Weights of a small transformer language model: vocabulary 4096.
Each number is 500 + 40 x the weight over its row's rms, rounded and kept within 0 to 999. Layers, rows and columns count from 0. Numbers have three digits each. The size before them is the row's rms in percent of the matrix's.

# layer 7 MLP up, 1536x256, rms 0.0549, rows 245-250, columns 0-255
097:461475588506511600504534489505493523441441522509465489487489502521493451475489445486572476496473515460490545495521509503467506526537535485421464515532488512495526468497549449449496373498523513502459507468562528543524464562590501450459524525457519515418521506460482497446523479520455484521471442466557520476416499492520487535475450531410464545445550554477523500479474450466491483439548528538495510570555468412432519498494523498524534490459487546488481450552478499571469527509507520521386504540458480506520480564538540589518484429473508500490480515472464563475542475412535497475509510555497416566493544554504498427449540491538540528540516543485434451480571527452508470479388513551574546486551487500526497477454526534500508471483559500471593506560462424537464521454531490
098:500512474537468446459544538501529504527529505539531522527492563531454496492525533467569523510527461567576457436482472492501461393549439478568498460553505565494474457448493532424553570471490457484519510528527463517499469545424391515544535576476546437501532536524472505530549507487476573499498389537524485536486504485483520474484487504433524487492476454570511478494502478575446484467426475517446512534496474544448481469432462535506436443602458482404511518539507489492466476535559412518461507467529439544553476483447541463516474487552440521563539497471487457493514502467472492480487423570501498470506523455528476475501527512484540537407504508560505436553478471503488493478439523506492416548487512485589466571576487450451435517443471446515535484526470525528520511493517487
102:539512484430492491507497492558549533457425505499492488528477473503498521528448526547537459480496511517544557532599500524535582485491488508584446465512486606549547514445543502471497541477474534458476562454412493524535570477500491491552565484484484476476485467581467462487490493411478543451563396462445515553501474474443445487477536419414461504494496463540537507509566451528499480502443425507510527539492476483545504520521550475501507454450574550476412464552503533533511493506474476478511463475445492411414498514526503491466533486462427518456488554503494548402548450462534477539418519512580494501511560545431602505488494508563535520516529534495468509484574485565451473468521477510423503537493542453490496534485443520470487526507500543525541484479518518501539535428463512
097:496440503481413530472488510497478574449532483537541541498524574531513473545509497457502529462541425488468511471485530431481448529480492485522505464494588522539580488462524534470497494498424491577422489500556489510496448482461470481561485509576496454498536449486522452499533514577433559492536475495437524529480571514506546589512510510534489472459506485538522518391529481431538472514480510470522458467461526439464555549480494511487496498547462497539458618444532523531536467498507461513445505521475469422556478501438509470496514559464480530444491461441519472354480514508448538614560505538500552473453486493454499474479491522557541484563462497549485494465493524485512498533471438493502422529501554497451413474525471534543591571479483502511504496501516580520512532550500566
099:534490468526505533469439467509491558534498547527549518446554494518502577448510470523512531486510484492484557455532487508473477495550519493471522507486558493494493450423520527523422498532572618457550478393557562511541465504559471496529533554464474536493468614490436520431504481484524459490497514421512515603423483511476541536528540502546554436462522411578462533513464454529455509521525507561454526586505453440404495507515475472500445520514539504456538493495520516488514475465459462509502507501458504503535464512568474423409544516469437486503410482514481443513497463457528425504462508443524521506449486488474558484509516528447508564458561482498492489480543485549517488492472502536491522498499518462558626522464474587521456436567565479492553456505497515526542519523521517
104:520461492403520507533511466510501486416487531539461445566478482454479554590527494517497517482545555575539523500524550477494498479519478517520469469499461520436488470488510585560433458508482493495504477440489582538552473493488527455464476535528421467524501498493506537577546552400516507412558452459511547549463502480487530533578541516500490481505481488513487496467552475458517436526488508601505555564493489529551474492381499466522497499525462575474517499515514550497493471525469523531511488508457475422471482483503470493437506445459468479449504490523452464449458498504557459360505470491520477435503506512498479413465504496496561564526525441561496431514571516483594446497449501438546512524526552511584483514587438516483478531454511495513531569475451523494553487526505441
# layer 7 MLP down (transposed), 1536x256, rms 0.0429, rows 245-249, columns 0-255
100:522585472507460482500517514460494407513483471498481438441537475546518534449512544527481463528485535513522541454549465566524492460532493521556487517545502484561479474539523499543571474619495471475557542512449548495521489484490521547541498515487415444524564480517483422524427569482581491471503450509449448512503566499460545418525548472540487528494465509505517420495474479522524538414508552469480481533481565458505558523485487518584433511478460483500456539525490477481556465449550477513477594511531544448463554556491505541404468493498482487489502428503498557535580464494416530557403483527518476496494486454379467523511514558504567556490486466500538527514512544512439481513519489458411494533586472423515532497509505485443508443520458431538484501460502467484488477504489514
091:497546496459470452504631433493510516490489446460484442521504550476524502430434524578505539484489476508464511489412544459521510522431495510445467481499589476536431533543492528518513532464533485486510505518547490481284536540506530518494495446473480479556485477464481512479397530510532535483477526498520486441545477517447509485469435503536489557532496506530512423511512497456518559470505496503499434465517495485478549481542517491501505464372527485520521502454490475522475542480489495526525531522578572491505460449514507503555470518492530482555455530501502462492535600520465554487527517532516435522540480479536564512510470483484473449546472420565508381493462494488469470512513518495509513492504530507604538546501525434546528568425483548552469459533520484505531448532503561
106:511539552463448518445481510462497444537509489458559504504493502539516487451464464510556554494508400479508474485465472518570511504482447542453483481512528517447530504560491541604495538562530584511527507503544447505458429527412447477464486475511452451465443468532418574558509504495451443552529574451498438474490493585525499487546561449617522441532518498502466439486482470522451507542509494471522538490495511456532483475488539491504509517532536510515528419458542549521473590453489479488562506513470510480548504538476503451530541545449549501509569439525523473597448555420462520552460506507524503492497470511501461466447545493506480507522494445502491450514469499643527494567490548516510513468510495509470522538473481581458509515431496572504481509484597490480407515495510436
098:544513515553528472528439457375447464497507530531452499457588462508488476469526511527476462418507532521544539462485465491516521524514523520476461451434522465511419490523541473549493502528477507453443449517430493470544500542540499552491522477435529450510418501472509577516537466525494551537522552493472508458521460612497454557542585494534437511595491492485500414432505453539528543514553517464449493516476580555569495489532467551470527501442542487513569477575516513496465467476516538538556506482555444571480538418488502478391505529543490460490558483535553427491560514471477474462473468533548496449524513461577493509531503493453508486443512533483514518516485428499571510501532509464452509489468459580564529486462546498484493517513501457583545494529537462521506467446480429
100:481517465466487491551437544472520451431517546528447561538493502467487515549478508531436474492549562527443502544533480545484493452493414501434511484542480599526461575531571488545580472561497456463455529515469413511549492494516482472535465467462480484497553462465526546484524486523496550510509460508497496584537572496467449481498504435424516496551522535480501479458470527561535504484469479524500480494491500569531464515502425501471496500601500530466545551525481535482511431476502500526473496534510533487477514426404502529458499526536569557506478512520552558492569505438530526555461520502483508479495527514552559518503472460546462473541476524463469533462526492505449428444526449449344540547394440519507446496475585472510437559509520527525454542438530512472503470446574504